Part of a small language model's weights: 6 heads of 64, 25.2M parameters.
Each number is 128 + 32 x the weight over its row's rms, rounded and kept within 0 to 255. Layers, rows and columns count from 0. Numbers have three digits each. The size before them is the row's rms in percent of the matrix's.

# k: layer 6 attention key, 384x384, rms 0.0481, rows 145-255, columns 256-287
# q: layer 6 attention query, 384x384, rms 0.046, rows 146-255, columns 256-287
# v: layer 6 attention value, 384x384, rms 0.0602, rows 128-197, columns 256-287
# o: layer 6 attention output (transposed), 384x384, rms 0.0596, rows 128-196, columns 256-287
k145 100:075091105157131097099116138125130104112177129056121120157110134122120145047112125158112167160129
q146 104:106101100190095089114141159143105113106105113149133146083191086120138128118131159107174079083168
k146 096:122130123090148079145183107058158119156141152150089119111081119144152172169081142090153126104120
q147 099:167152141107145103159143095161149117061149124138138101112116164112123138121133075129118172184131
k147 087:091151107093100115175183129104101123126126160098147123110132082150156138071183118120164187118121
q148 070:026169171117094149182148134166135169141157172105140095083087089116088106112125100149177122104078
k148 258:126154125111056174199145126118161110125127163119166098139137119123131127120085131115153159150105
q149 090:108129138133117121136105084173148108108117151149086156106123135051112160108101211105174134088169
k149 108:154131181163150031146193122122136173141116078183111191138128124184106126132130133102089100149147
q150 102:126046110132136129188145092149097108092124146139159139140074111149136157127169158136173153103125
k150 089:145172099119104137178136151102113110165154068134127094123163091112168118150129112155184113158121
q151 108:136106105171064150171093117182148146167118096145086113121110142065065081090159119132128095132139
k151 100:151131147138176039164121093090089160092170109128172166131157099179122154095113119093103185135121
q152 109:114099134123117158179105109160115138095107159114102146132114043095144187109116170081134154142088
k152 104:161160161136143099181159119112123171094132137128142131168111196138157056152167140128129094202131
q153 102:077174143104161104165154153118112073117093114123123141164108168148092110147139092143150139061135
k153 098:137177145141099073085110129184119180155171143133108070085155117103102114133163105089124124204129
q154 104:115083122117111090159166152093116160167083138129121149207114129082091173128055173128127134089168
k154 099:127154156122127118164127130125090103103104132119183107135152103104088108192151062107179151157097
q155 095:115207117137102086123113122149104082160214177170102170120166100102138083140137116111159154137185
k155 106:158142122124114189150137108176104112148133153117233114092116124111103140117104126100132094126090
q156 100:106167099089109108143114101096176145157072143119181136133108173179102203140118095127168120081108
k156 092:090142133168153080077141104140142125136155113131166112146124095069103050127111110172155149167103
q157 108:088145129102112167121101074125212073119147132168110125132090080113102112101118206148149137129186
k157 100:154213102120146134132175123137088086186123145115133186092130220106175140140195132097115110096132
q158 103:158119121113073157165132130116117156073114127117125122140135082132166102178101190158127191095070
k158 096:088110098125121091120095109147159160146138171085144190104126136117114117150166106127134081140114
q159 109:121146130050092146096148127121125097134112115046123106128125163107121092071151176156075150174098
k159 104:147109112102148192175153131166112080090069166073131140099138110096099156117113143129140089184169
q160 121:134092100117142115088181157134145189143127057122143108118126106113143133149151099161153093124123
k160 116:126114110136159072104085169157063145123143137201102112091115153103105119082134120128105140123144
q161 102:145143168159141174185144110115109048119147216125079129157101092168119114102100149100084159123134
k161 086:126126147187129062084151168129132159116102086090132174094178113159178193111124144105154165135134
q162 092:128163099106137146122100092145095132133069118162130117137105144146150162122112122153132082092159
k162 082:084191130113092128154076152068148108051114181158143114111146102142117127103064127111042129191081
q163 088:129093133137140078146132124188129145128103062151112060145129167106162147165146121130060082170130
k163 078:093091156160075097099108158142074187094150122141075101120105116137031142086133143079106140128118
q164 091:138102112122089040151176166110136109123164140144122109146189102142173156136140147091170182131107
k164 097:160107191184165187114131134143158154186106123124161186087184143136176157085113153167115149087125
q165 088:122105125110121143146183152123171119181096134138157108172128140162143150127108132134133113108038
k165 080:127148117109156097081119142156099142164129109151066132141139148081132108095142129134137155094170
q166 090:098147191143139111125203156111077158094114155110143169169136122188126138137141111128185142085074
k166 095:104138132114014121146162126135155107117137131089162095134174141110202108144189114122188138177096
q167 081:153109078087178110099148093067110151120104143135157088108201051189174162206090145179123125137061
k167 074:089148088194122131114163154162153154136096109155114176144109172119186141097162114132128095132135
q168 088:147145025147101129104102061143102134135159067161093092151118132048103074156139095190107119123099
k168 087:088124186123186111071115141170106141148094122091072158232145121148082111100140144104151173120122
q169 090:172178184120100143160138104095150168115186123150123181147104212089094134129145095127122158180103
k169 084:172130136112112160123151128094111141088131172097180126151119128197143125150137132123163167099092
q170 090:120104139160175130179167152049157157124127138132182167123138210092179135135116041171173107068109
k170 090:119133153189068161182137107137086113139154119119136083117094092092137083121125087147156168133114
q171 098:198110137155105117137119119102112152138098169084133111130120090152179133154146110144116126127056
k171 096:112096195140101171114115096196149228137137116147075108120136176088089112054110144161173157152167
q172 093:069172150108138147110112144094098128113067091104170107166135195132127139151107098063165140139129
k172 083:129161135132106118138125130119139086109169153077108161050117121169090080131138131136096086143176
q173 097:131131133109151145088146135112215113119096146101101106124119145139118100153135189146173162194126
k173 102:159141151171127129172093115078110091206120098144168133146200186158157159154102136193067127123128
q174 101:064134121160162144159161161152204119106142192109122145154150133129136137115156160200136118115063
k174 100:145106165171167119070126138145108099141129106135069137174123064126090081111173122131125130134205
q175 100:092166189128183120102116140089113130137135155096127095097136194140088132131127074133155142065147
k175 093:084131136076145136167067119088163105153113142163114116168098125178112109163081112131146098124149
q176 089:187144130172119162164121090123097125123147123167139150186183162075103168126099103140124161155107
k176 136:156145175116124178185189149131139105148134154122189111077130108119099113151083081132144163135132
q177 101:120085138106111128136170138170150175137128151108132082150125120135125166120126137130149133143165
k177 092:121162147121160126170099162154135126124152057192138170153115146139142123200128150143121134142151
q178 099:109156141124139143096136147128138144096079123152127104156132110131152126095156113148124146122161
k178 091:177104122134094115112118108135151163126137151115055092109135141125104108110197106125102097102091
q179 090:141125115139159077134099154112143098130150117161173099181199124165106130116159124088136140101070
k179 116:101103090126172059083093085202134155156157133132118184118141102128140107116133086120166123111172
q180 138:110166160138085178200137169116115088126146155123158144141140120139157131131100181097129132156093
k180 048:148135051117099103145147123103191159166138152149089139106152151168063155158126214084099126155132
q181 101:141176143203143186160104176143065170066174143123197138110128159115116150162093136073203151087163
k181 082:129160181125128152187163111104147104095113148095128066101069123063102131160159095064169100118101
q182 096:105153105118087132097159077125061108122114165122099143103128157113110146144158143078077149082108
k182 099:151112146099148153109148113106175200055125095112135128080152131148172114112215178097112083162126
q183 100:079129142083146132101180134169188198120096172178107135118147081128099155159150199108213155134135
k183 101:139124137159104105086159109100112104137150127130111179140125185153147133124087111114095125149126
q184 104:114116116119163112130132150135117138161077093172135076093117102109189154107122155158187100088099
k184 103:140131129125113221161119092133103074184173172117186175149122159122103089166123137119116154109148
q185 103:143190107113154097077082113186128141094111110070144071069127120116108072106097162108107151176162
k185 094:125220130143081138110134166083124083163164164110186142119138149158119103135119151143075086124168
q186 101:151117157150155166086144171156172125086134143121171142170096142128206160114080143121132149139081
k186 097:120094103171109113190099132132112128194163128104099082127104129112102064180089131184114159087119
q187 100:142133085106087194144145122136146113172092131133113109169093100070116208111127108132139087111140
k187 097:084192132168185052082111137140121149122095098190115166098176110155146136108181158150105147059117
q188 105:137133080085096145159149164128112134100146145156197110183166129139063100147063167088224106079124
k188 098:143099168126187157217191087114099100197098152087180071123077131151195149160132132083166126110073
q189 101:143143087054120116090085158129125144123089171112165103127129118174141113083164147098137100074142
k189 097:123094091145127104121110073120121133117161111146091165093140155052111111177175116207122135132147
q190 104:141126104137146156087127115103098106141121109083111185103120170105139104032096160097146148186175
k190 099:109181145135126118167172113115145083110170125129113140050125132117133159199155091180094074128090
q191 105:150160124087122124126109127131128164135146106101144093133148125155114131168105103172162104126164
k191 095:110103090139154135105090215102111116163127132183090115077105143116167181122114099154127135104146
v128 091:138124097137149135099125185136116129108093093119114095074107180081104099206094062129143053137183
o128 095:177114122087157162136085190144142148138095112152083102162094152097111120075125137132122130141130
v129 097:161070103158148128131119123144118103144178146122118156192142153202145049174143122173119072115166
o129 098:135106066112066095136141120119134127151175179142144139190082140171161034178152132177134119087134
v130 097:115151173146174147184140122084114119171147155171176082178118118101076220104171120117154112127149
o130 100:144146127118179133130207165101106122133113139188130103178096066171125170126146147149176088094138
v131 106:125143102108029114084138164101059102189103120143141117173092182152077055075142141056093107136173
o131 108:131123119126064114110165147139172137132110105072087145120126142125146130060124136119146151161132
v132 092:136124124099152102173166167091101154167131133126130147173140118151121153101060149111063171108121
o132 092:166128155187097073112126122099062186132088161150158148169160131089088166134106125115127149072122
v133 099:186133077144102152154124097178111091128154124123133164057174186172133163219175098121123170169143
o133 102:147146125113146143128140102155164081109126140126141087061132169130160124138108165062174159186123
v134 100:149106181138189176145094130137137145150091141050115159102088109173100175124187118182143088088124
o134 097:100094145113152173152166150131107093170065231111080125166065089093129117168192169174149104116165
v135 098:144072135127122116199225115082158094137129140165083170099156175061108153142153129139085159105104
o135 098:124113172098145105095164141182164147148122159156079208131097130116095137117135127145157117137133
v136 103:115100125165134119111112181152105137173093121106118102186143148132162131163073123049144124114089
o136 105:138085141093149139165071175155082078227122133134139129158080161121117044118143149069135124098160
v137 093:143196131091081064082086113166079156098142138129072143125135121188094137130124134119166155103155
o137 098:156146129147105137133085201152144093109087161143119139107094129152111143147133088076113131127191
v138 092:125128136050117116134103100097060104142142113104076068118081117109110158156146166100071120123116
o138 093:074139055097179095146139163165097107100151171136075178127116078108087179202200150100171134126107
v139 101:116131128156118150115086078161164171114152148139104111142088169160097084175111066170134105150159
o139 103:115095104158108138182079136107217145129137119112109141126050168130046134105131108153113076086076
v140 096:146129102125140150153049098165142065135040133101152127124135138173121126141089110178093068136123
o140 097:079164120093136151133089093131127123147119147148116124144159114131160132078140187153138120117104
v141 105:127131129169140145173121092132116110126157159131126070132101168132102072138193076145127177103124
o141 108:098181152175185083153095100133163186139140078119143067144133170130123157151168112176153167116109
v142 100:128203168136170147114089115088104118165136110095117118171172089135137140127136120156111154132117
o142 100:180138135193151147097164060098084125153088063144115114144108120129128103130169104171074123114147
v143 087:221105080117123090167163135095040189143078110158132156197108119159135114132078148110109160142142
o143 088:123087089105130088151130186156058136072069181116132154180138120169074121162141117108193176101154
v144 100:176058109120155119136163132122140108166087154119097125161102107087131178170172100123164187136140
o144 101:136107095071151120165142087133120124135083147134107142133135139102062169159165097154206063122122
v145 100:164138135119089156085127106112113096132148170153125170072117146171104107125182142100159097130127
o145 102:122172122133110120131186138146118151102132247136098136106109121113116118162237109136137095096131
v146 103:131142122105120098105179159116132113150078122148082093120145008084170094129111124156122107137133
o146 103:186098124164146160103111180181086151130089116190128109169145074105091124070118138152128133157137
v147 101:116143174074126129107145121084145184133052134077171084120195144102123141097086117154149062148116
o147 102:129168098121096083157132138106118123148086101129108121122122077099142189154119062128142061127150
v148 100:144128121117137147130152091096083109155156116191136085069119128085146084138177142098191125154114
o148 101:187076126176134163083122127110121112158140060093181088166167143158108139143156092143136179157140
v149 101:145139100118120130125105133180198111084194091152136094110163118190175083146088135074167094111145
o149 099:126079135119128145146097130170131109131146097142123070096112092116197067126110169117106119073142
v150 103:142131108138128156108111133169147207097125113161145145091122111170204115109108133168094076129130
o150 100:118128121090159136109066164182107191098122204113137093143121083139174079150137138152154126088111
v151 097:134097176152155122152170125141148104077159106177126079108126198117133068183120074124147189154163
o151 094:197160134114162120192120083148183125126109038126094114102151171079122129141116147162163180132109
v152 098:070178136107100086114175152098074159082128094151108146108150090107155191130066175156130107119126
o152 103:182099139137117168126113168119118133107141078162105154089151075098129173088097084128089116160126
v153 102:104142146124133104092082145130155152137134091099119098160149137143081078106066101154149141153141
o153 101:115157088124079132191126131144075151120119119112119104135097130073100151076127136100114149139113
v154 095:138125159125164124159089147112120166102133122094171139223165102130094223098113210084111121097176
o154 097:196179149101083091120114155153114128092130134115162107138182138152161149118074106139154109111151
v155 104:213172113118138124141142126137086163147142143104108180104152142130121084128121087133134145183129
o155 104:132153068120077157151137110096136104123090195101133137157118165144125139107175177169126112123085
v156 093:086089088179147110135110153082149118125142152107144084158120110065145152147078165149155098155124
o156 093:113104106109150122154134209179158184132103127149171117159167057064136165138091103200143137101122
v157 098:108089132121148132105137158106150183107193103175153175117179097119209154074115189160146062101108
o157 102:126064142104130096125134117113095105143130107157144160166104144144194112160172163124109128107116
v158 097:124115130140076142095121216123119104163168138162179111160173088199138134111109170137153093081124
o158 097:183087133158089068175139146071098146141153131166099120070148107115162085137097115094136093061079
v159 097:125129099105087088047196117160106164151116105065089150139168146150106110164132143151125112125137
o159 103:130154148163088116106139115184131152123101124115166169128184185097118095182124102166109132157168
v160 099:148170129101103161160081088110147113093150132105153095102124176117175096106101150153185183090156
o160 103:139125158132148161105092169196174146131156117150131104075058152133171106133091136117168192101128
v161 101:117134166058132131115147124160138109081058101042102099189160060146160145110136102129140092103089
o161 101:154167156125161157138090133157122151160080105070151108120123080132099109125111106130115088130175
v162 099:053101156146086078159157128127092099134089163130148132166199097093146194181165136069158130133112
o162 099:100098163101068036175140146140174062148145087124136222142203165137110153147122079102141133113088
v163 094:195081129143144148188217090088055185129150167162105132115104130144135162075148187098137112104143
o163 092:171161133052139118123180153163081159098136113130104175149131105135091125105159114098187105127144
v164 092:104125133127111091147121133132114121133097109115093081086105225078132078100133153124095166142153
o164 095:159176136119156148109147158132162092180167125157160180080140129096095144121082101121115186142148
v165 098:101052075111176129106073137107108115177117115136137092160136205136116113142106095170105104103169
o165 096:164108142140138100127122077119105173143173045145139119143098198111178072073113145126092114104136
v166 095:176164121108117149151154138127120107023136154071153116150208147081093098072162159060166085126169
o166 096:158146112127111131176169136140156079093107113112094141151130137152088154049147140058153152164116
v167 106:104139131124181132138121138080136113119122115154085151154087097056116095156124093178080180164111
o167 107:149155097123148122137124114072115151088186127187106151142102118115041118134141153131135146159135
v168 099:164154145125134128190067116076136115146150128140132218093172187100190191123086137155139068148155
o168 096:190142148114177139176131135090123165049087196176112108130118089155140112120082170190127179168149
v169 099:045120128120145131197108157136140124158162163159092091155067192122166058115144144124159112074128
o169 101:153090110146160103170115172127165180195185108147127150137106129070106115094067059114124119072123
v170 092:192137119083131145155123118190116106061116152157073120123097136135096110181180115078126107145150
o170 092:127120153059174113128130082125175110156180148142064155095084136126089117109137146112140118135133
v171 099:146120148102107142118111106136153167152106078128105060149120125190094136079148144140149089114129
o171 098:146172149173124169124088088139096178138097099135109088098155100161143113065122182124126106119146
v172 096:080121076125123160116104134192136112124127157135069152126109158175202107152132046144099111141102
o172 098:144065154139122188135151135159228145146137179177071189136128117126180119111071165113108148135128
v173 101:148121143107104138120128112063176125080184135066092213100155148083153147100097125138102134152131
o173 102:189108124114133114109103096104201109070184105094089167129101164111133152114101131114107143157096
v174 093:113139112094117146144137121138070148113121154106132143147134145158052114132150189098108148101143
o174 094:139154142096187087092143133140106174067143144109137096090172129116151117133186147135163100062079
v175 100:162119114163118120145091115125080176162163141150119184195140118173076139049137135122170108103111
o175 102:113152146117079089120138150185049177160129195126142148156129151126107134127124125147213068102123
v176 096:142059094175139125112108142109172131118118123139113212157147160120148136157153080172165073103140
o176 094:148173150104101092113133064127169105149106183137076158165060162150189101110151129152111096121108
v177 099:173166150064106133098158094069095135143079110135120143076137044132161217103118154104137116146118
o177 102:152120152103146116061144140136107105146129184200111169109094081099119157159143151136089142138142
v178 091:075123171202130139110109137151112121081118134104141092101198199110163198109119137185118125133175
o178 090:123157192152157121127120142105100103104089048138157106105169148157140126101098180108089119183147
v179 099:141143110065109145149123193112158158132162152116131201177125146079166126127057111139135130170146
o179 100:238104143099162148123131124124198205107143099154094164134159123082164154098067143146068141135140
v180 099:163123143154126086148172101100170139021194127143117104036146162124140096165080129127177165164159
o180 100:146136174106167167185114173171099093099090120154061113155094117149133145115131130173153143158116
v181 102:128137116124126114166116156077141083094145162127089148062099218066066112131134128102146152147170
o181 100:074152067096134145159136148127164086114117181089098174142140181112077146116149118160117131164131
v182 104:082153165147116172163128164174136070105189171077134124146181161072118033124147076088172139130166
o182 107:165172171154154143120111127181145182154134130137123075121138162096170111158098100128112104153144
v183 103:197082087143136153121104134154092080190119142085116126178138127116115102108178097149103097169143
o183 104:184153058164108120067118135155082149097108184123133098157187135143105114123159153138164101149095
v184 101:092115085183128120103098146144176116138184137130101130136149193123168085172113131142142198136136
o184 102:095182069136126074187077150131195147119146071116150150125140168072118076183094116130108114178133
v185 097:185148092113155108190138115096096122124182172146143074168219126167130127126082108083090120188051
o185 098:129115091104125086169165076093097149099131121155126181113151164129102138118113121122176137042049
v186 105:131108142088090131093059182159110104093139145115142125181135127139097179112124094115092063164113
o186 103:117116117128119107110101111124082092103106181120127135083131146161106137165103110085197130153165
v187 096:160180139105156094142159097088141152126057090165123105108156099122054180122086177144139165163139
o187 101:093155108109132113160158084101153130139096153125135156100148160142050165078143109121165151122137
v188 099:095146121228134118171117091104142123155147117198119074148081148138107126102100145099100178134143
o188 100:080202116147194087099165144099104149125156050093191061124108132151104138104105186132143172126167
v189 103:082116141099158117186165170162174115165087150148110127176092141132133145125156079097080137156130
o189 108:108098094148164119071134136131134137199139133118096198124175167129115154116056127099122091141117
v190 096:019153145140148132084093200177169139187186103151127096103104186083121103154103072172170132141117
o190 099:116156137141139115139141121157136158204120063157156092098121166124116108162086157148107161145113
v191 094:084070085156077142157059113109140160131130153111152157124153045111183067144063117179111106158149
o191 094:120097109140106135121073136114079164111086153114183064141136019101176105184114117109127177167116
q192 107:129165177133098161178155167120140070088165231067141113153156122117120121117125159123121170172100
k192 085:131087126114181075083087123117135164153135102161083138131149145151140123146160164147108113111146
q193 102:104115105145136092088103148175122145107089094164108144134147145142118087151119094151138083076161
k193 104:102100081148191082052126097133082144162118061154091129109118120118117139113169100127133065080145
q194 059:108112087102083127090110091133200191095113120138133116105141083117141153100147118152139061133121
k194 082:111166153150129160197137145129144102096139166138180089126135180140156119136095156114125090155100
q195 072:163131159113126137170097168143061108152137130100128096100134167123115131162087152192077091132105
k195 088:132082113146127103039120103106032149141127078133069181067130125126121135088159081112136117132180
q196 089:154167148131143096186120119130126135141159151175150134157082086152172136072111141101125095151150
k196 084:134111132127069113144158134086130102120129197122082090152109159093142105152114149115109187140084
q197 090:117055151102140142088131140146133100183113131133112175107121128197114165159118154065027095144142
k197 087:135112080123128080047107171100088112120082129137076150169160107097090146134106134166166142109151
q198 101:107086094115126123088101168116085106119157116163154096115111162166172099083169090129171086141138
k198 091:088105101090093085120130105137126092118140083066133141075123131157178120122094117081138183145150
q199 084:106089062158123093093075132178124151180076107169101110150167159131101146127160108103123106066141
k199 081:145113157139143095066181121127106099130130093142117096112152104118090115127171101119082104105174
q200 086:133104116085204069091127114129154140149111125067090160118085067136199080121100145161081107111158
k200 085:130115062184148063108089119123103146132112058154148139125129119099115150129204129129173089096151
q201 091:128138107146137118185094159185096127112134193140091176169095099073047155159173123157125171115097
k201 097:177220168106082146093170122135097147180123111135148125180130124158128131127100184085102133115128
q202 101:107113160168158136130092113163122103162136158119060141127092115156117075140166126070077134128107
k202 102:123148053094089090090166135144112095137089126180113142179141079151073104131136107124107166154169
q203 101:125110208137099098173105147102173124174163126119153128200137135146102169169090153157149072173136
k203 091:102170121160127163220161119121158148139164174138114111191143124127116103112146154063123166173109
q204 086:136069133165154106142110165139173175166135146105052134103097125156098110141066111103122146063116
k204 086:094094099175163068097136149167026160157159089177126094162169110080104082104151129103088084125153
q205 083:161107143127167168153108109084129132067123107174084122161090142140041147112155122059144121129122
k205 091:095104168087136126121084150132172123109159126096152130150139121120119103172147092145156101115091
q206 092:133134087118136116133094146080074113149154122105128137088171140095109111125160113132122086171178
k206 089:129131092133177150085081159140126154097139124116147190141084095148109155130127175157147186107117
q207 100:147136171175093105145128156111153147155126124123111149184115157106164119160146060132168103110068
k207 102:102134151196114161135102114172122111096062119145158171147137098134117126154129117139147180151111
q208 100:132086061146124103082099078208098154079110120202123145141101115080184130124118185151139141083110
k208 080:186094186038098155133157115138099125153110141136101122116086146181055044122167093114099074183152
q209 102:123142157123119132110114106157131082075167119118167149129130099138079075120124118166057198102101
k209 098:146133134063149091120097117106092118146138146170134137132117130143176130143107111125173129082112
q210 103:092122184156152134133077131143085186165147158076185114122060151139151111147093138113109118144122
k210 096:164157137109128101188122134131117073116105106107161176180131176151140113189139130103131121091096
q211 096:180174142045109124158141009121142086034163042155138104059182093123156124145086152160136124114149
k211 108:079046126079175116084112166095119172192110128170090110108109097114163124134171124148121111060122
q212 095:151130155168156104175101190166167044167182102146134063132138072169153110129120104165162150106100
k212 082:110115193118104141100076154116138121098107148138167157056125098121155101124111149065112108155121
q213 080:061136101114103109182089141094152074093120182102155135130159171154089109122138156107182137108096
k213 196:110073089140186067085122119131117154116144052153075120109109115104118116115159099143108083124154
q214 093:084111114124115160097104125108093144123080090127154135164131064118112114107098155073131125136113
k214 147:128151129095090177194148130097210102153133196081145109170134139140120093095080127111174116126091
q215 102:057132086115119140128095178184116096128128110096139114137128116110148145155130083151132011129137
k215 104:146131104176093204148120134148178109137088191130159166124099161095147118083116135161117208111081
q216 102:186117121130189187139124141161148155143086146087159143106132084130127087139178111183177125127125
k216 146:152076121110150075103113097113094130163127064131092157073133108102155112145197126147065133094182
q217 109:145069136119110150111092140127104108132111133126108144135046151147092126145121131128111115145148
k217 102:129160106175121104117170161161124088168130154128139124156108126143124181144173180163136120135179
q218 102:143147215153114157123127130134149161133115136147179118096167136097161113117144115109119071129175
k218 097:159127102083070127105107129110155127130140151116114089160180104157167120120156103100158188144143
q219 103:117126088157104086077131129110120113143086118131090154105106093140201147090070091081158161099163
k219 116:145155150146059194183158126123153074127157175079110101143085157134130115114151114131106150160120
q220 112:114087120173141164105143163093148111166069106058163128199083164173139115151111168138113134118201
k220 109:108206148080103103154103112160192093141105127137131172142138135102102136105136091132128140046153
q221 103:136161135076154131148086143070171129094181181121099146103133103141138123044087137106111114117148
k221 102:129089087124114096134107125133131121162124083110086150083122149107112153138179132147151119084124
q222 107:096159140171160101173152109189116168112143209156152102178106131120145094126136134157160172110162
k222 103:133078114132165106110100099105155210119135097168096114140084072142112205094163114129138116141125
q223 106:131237175142131170102147156185101113089224084186145106129178162075126085115167131102150087181138
k223 102:173072057111068104174057110103138163131113136117120146141105064130095142119133171097142190106117
q224 160:163168147144092186185158140095157104120145200071155100145142107122112148083116175130132170186107
k224 163:134147165113092198193155140128161113109126194107170133135134132147121120116084128115137174147110
q225 067:146158155147141166141082156098110049150167194089172120130126143089085168114158120142133122152088
k225 068:165089120172126118101147118194113131162131102077092158132102147146168083124103142109145110176165
q226 089:155082130151181094100079124125124180139085056160071181130123113165161094149140096125074114089158
k226 085:123086073102205110044122145154148164117117088138096129098116175104113121132138140141125136112107
q227 084:160155165135123170147154127150118094127154192108179091117108108112066132127129128116184126136083
k227 078:141165202096101142108130153167112122087138189079120157149141132163095079132124127113128158146087
q228 096:203115164159148122125156104109158130209125089127176156105132126160181138171087136123081126116132
k228 098:120143126222153114183151127123118131082157151107124104158142074131115150095096157125125168084146
q229 100:142112117101108175144080118195134113119170129132096124132183159142102101120106191168081149167136
k229 099:166186225123149115183139127113144101140097134167111128128148126155077109154141141093064141099127
q230 106:140098106063129133127118149121159158182069159128121175167105137168063124163134130147111105120190
k230 104:141112117171165137121127159095087108137091163080122151132118151123096178086132221097119104105111
q231 083:136185114133135121100135090143101152091115125133133091075164132119095142047117142096119110111169
k231 098:138123117141116107138133119159095096129149134106093121115142180153154063164136133207117094136100
q232 090:087140124112116079149142196209136125148103149122053153134145133108133191137157170164166161136096
k232 096:203152154138094193204107113113152120153125102074137122119106177152177158140131188189124102133135
q233 082:161070127181151123104113150151095213133095080128105141154076096090128117136154113174116108170137
k233 083:131098077179114094105187105142113205159129075143117135131155140134107148164121124094152122132153
q234 087:139206121090096105109163123122131123169066086101145226123136167143149125136114150128080139108123
k234 082:152140146139135100062108099114056124112202063116133141143139186175151141178164140186149113177109
q235 090:076077124105163149094152103130111159124133145095104094098132166121095126140060128111084114161123
k235 097:170157147093137108082098158125152163127136104101060155143188145149081148137151142097184108115102
q236 096:165111125153157158153088134114133144105118140139150126066160129147128127091181113128134113122118
k236 101:111101185125127164130147151092062124088139106077137098137124141164235099156156154106070151139127
q237 081:167082155098135148094127118144088141190080128116107127134154155119103149123143136168094127125099
k237 086:134108105142164091109096143140122170114103064150103176125146105110115103109151096147145047154144
q238 094:197163056076121145120154110124123131113111115175154176102125100083129162125166125162110057162167
k238 099:105160171101098127136138155094134122114179163147108127095177116143128075117136110119172161180114
q239 098:114076179101096144103110138117140062157099123144103099142079137035111129146131122073072125131135
k239 087:122173115136144073117122143137209100131088122136114126129099175143178156094122119130129190061158
q240 091:146090138116112162158109103093133139193157142116143140076195124142070145117101112146101100127116
k240 103:092137133190118191148054113122130092119099172135123116114051183095115132126113176103163186161125
q241 103:130128110055091105154151122101115166134076148144114094154185090117163117149120082120162120139151
k241 100:168102089226132128104099103083142152134121134111113153163095064160097123125147172132133122149129
q242 101:171145174129130117119119102144127102099095130053103116117099108167084068117098072116147169093126
k242 097:115136167087098168121160155118111163152136109193165080117141144095161146161123070131107086162092
q243 106:158188095135103097088158192093115139181134095144124197133194133122129129100059115158092081074106
k243 093:170111051115167164107091126107120104114127124138104164137086132070142111121140140191138145127117
q244 095:138113132128164088080121174126067200116168109100159107169116041086132080098106118130157174145130
k244 113:155100106127168123101081125131115117130120109122104168095107201110098129101202128158114110126117
q245 125:121124117154192081119153159153117147145110074178121144115143125121191157142186131144094102116157
k245 055:149114144055110166156138160148165116090157109110121133147119149066150107135091141136128187088153
q246 115:184123123160117174149076110145177130165153159129141120125145111131163145090141130082117109107113
k246 083:118076093125165036068135126072054119134109091176116127131107176162193099166144137116153133098118
q247 101:162150188119140164139161131162114117139071114144171158084147112122087095091184128151172152124148
k247 096:148163097152148112205125089098135175073169142110151100158067132088129127116115127126167164140127
q248 111:129118131146138146038084154176114121136130056080137118127189095134134119114139138131113115112129
k248 093:121139173127109117189142132111120130125114162087142100104164122130145144147088127112138131165114
q249 103:107145150095089198113121137153094117118091085164126144091170143149118140141133085163148133126124
k249 103:169088095168117125132128125087226145099155158084139109187120109144169130132141174114165154112127
q250 099:114136103104094136121108125112096085149121135154092075084100163135091110074169165058090203142155
k250 097:107125137107187170100157143106108108100108139096095161159169081104189177156111172107073160140076
q251 109:090123129109125150176104117137140128126138159091147102133115091187156126125149105132081135131142
k251 093:144129086093160034056109134140144103148146118184103171146095124147150145084127155102116103117094
q252 109:134138087154094103134153173075157097047141106160082100144119089087105134124130164143178127120124
k252 104:138077074126129078152119119093161096119114152148095149138139133110107136117171170095096120172168
q253 111:117135185140134196097120146097148151139136147141096167034149109122161150165123094141165135050122
k253 114:079099130100101133070177138101091183125142068142088166158157141133095133128167148151179060170166
q254 112:133135069124111131089177082106113167110112181154150148115171125130140190121132139138179110098105
k254 114:092162141122146091086076156141115185145149115144085109139107123166154070137140129178132071108126
q255 107:162156123139120107113161073095154082136094170128101130123062103136133107138107110149114168080186
k255 103:142119100111128102138067165179099130163114075128133147103170162072106181131161100131142123135187
v192 101:090149140118106159136162140120081061137173146102104091114097095079158128156081087173124169149175
o192 101:133170149092098160138129146117103151146110095096127094173092086125172173113146136154100194189142
v193 117:133137128099137161092079113098113171124152125116134143139169076129139123076092150174126111100128
o193 109:145124147144058146191140112148091108090144105143119122084053104097135159039138131167115088150073
v194 111:173105137104120134144119034115152139136133145142172151134086147144108103093152201116112083160128
o194 108:115145094123119191099121109100141101143164175104176143118146111150032093130142167191143160121110
v195 113:085119135140088091109163114165109108154123112135152135081151142115132129137151134094113105162143
o195 106:124159135103136127113161122092137109110138145114135144105158150158109115191091145107094181124115
v196 107:125110095172112099136133109134099151147108159150133120170181048117112139122058160141169097133119
o196 109:155055107125125166185107075153129093095145144136118161144131112100111121116108090165151055099110
v197 115:085097135120170154125074139138116137112130116107098182120146142116170161184148089152181120119100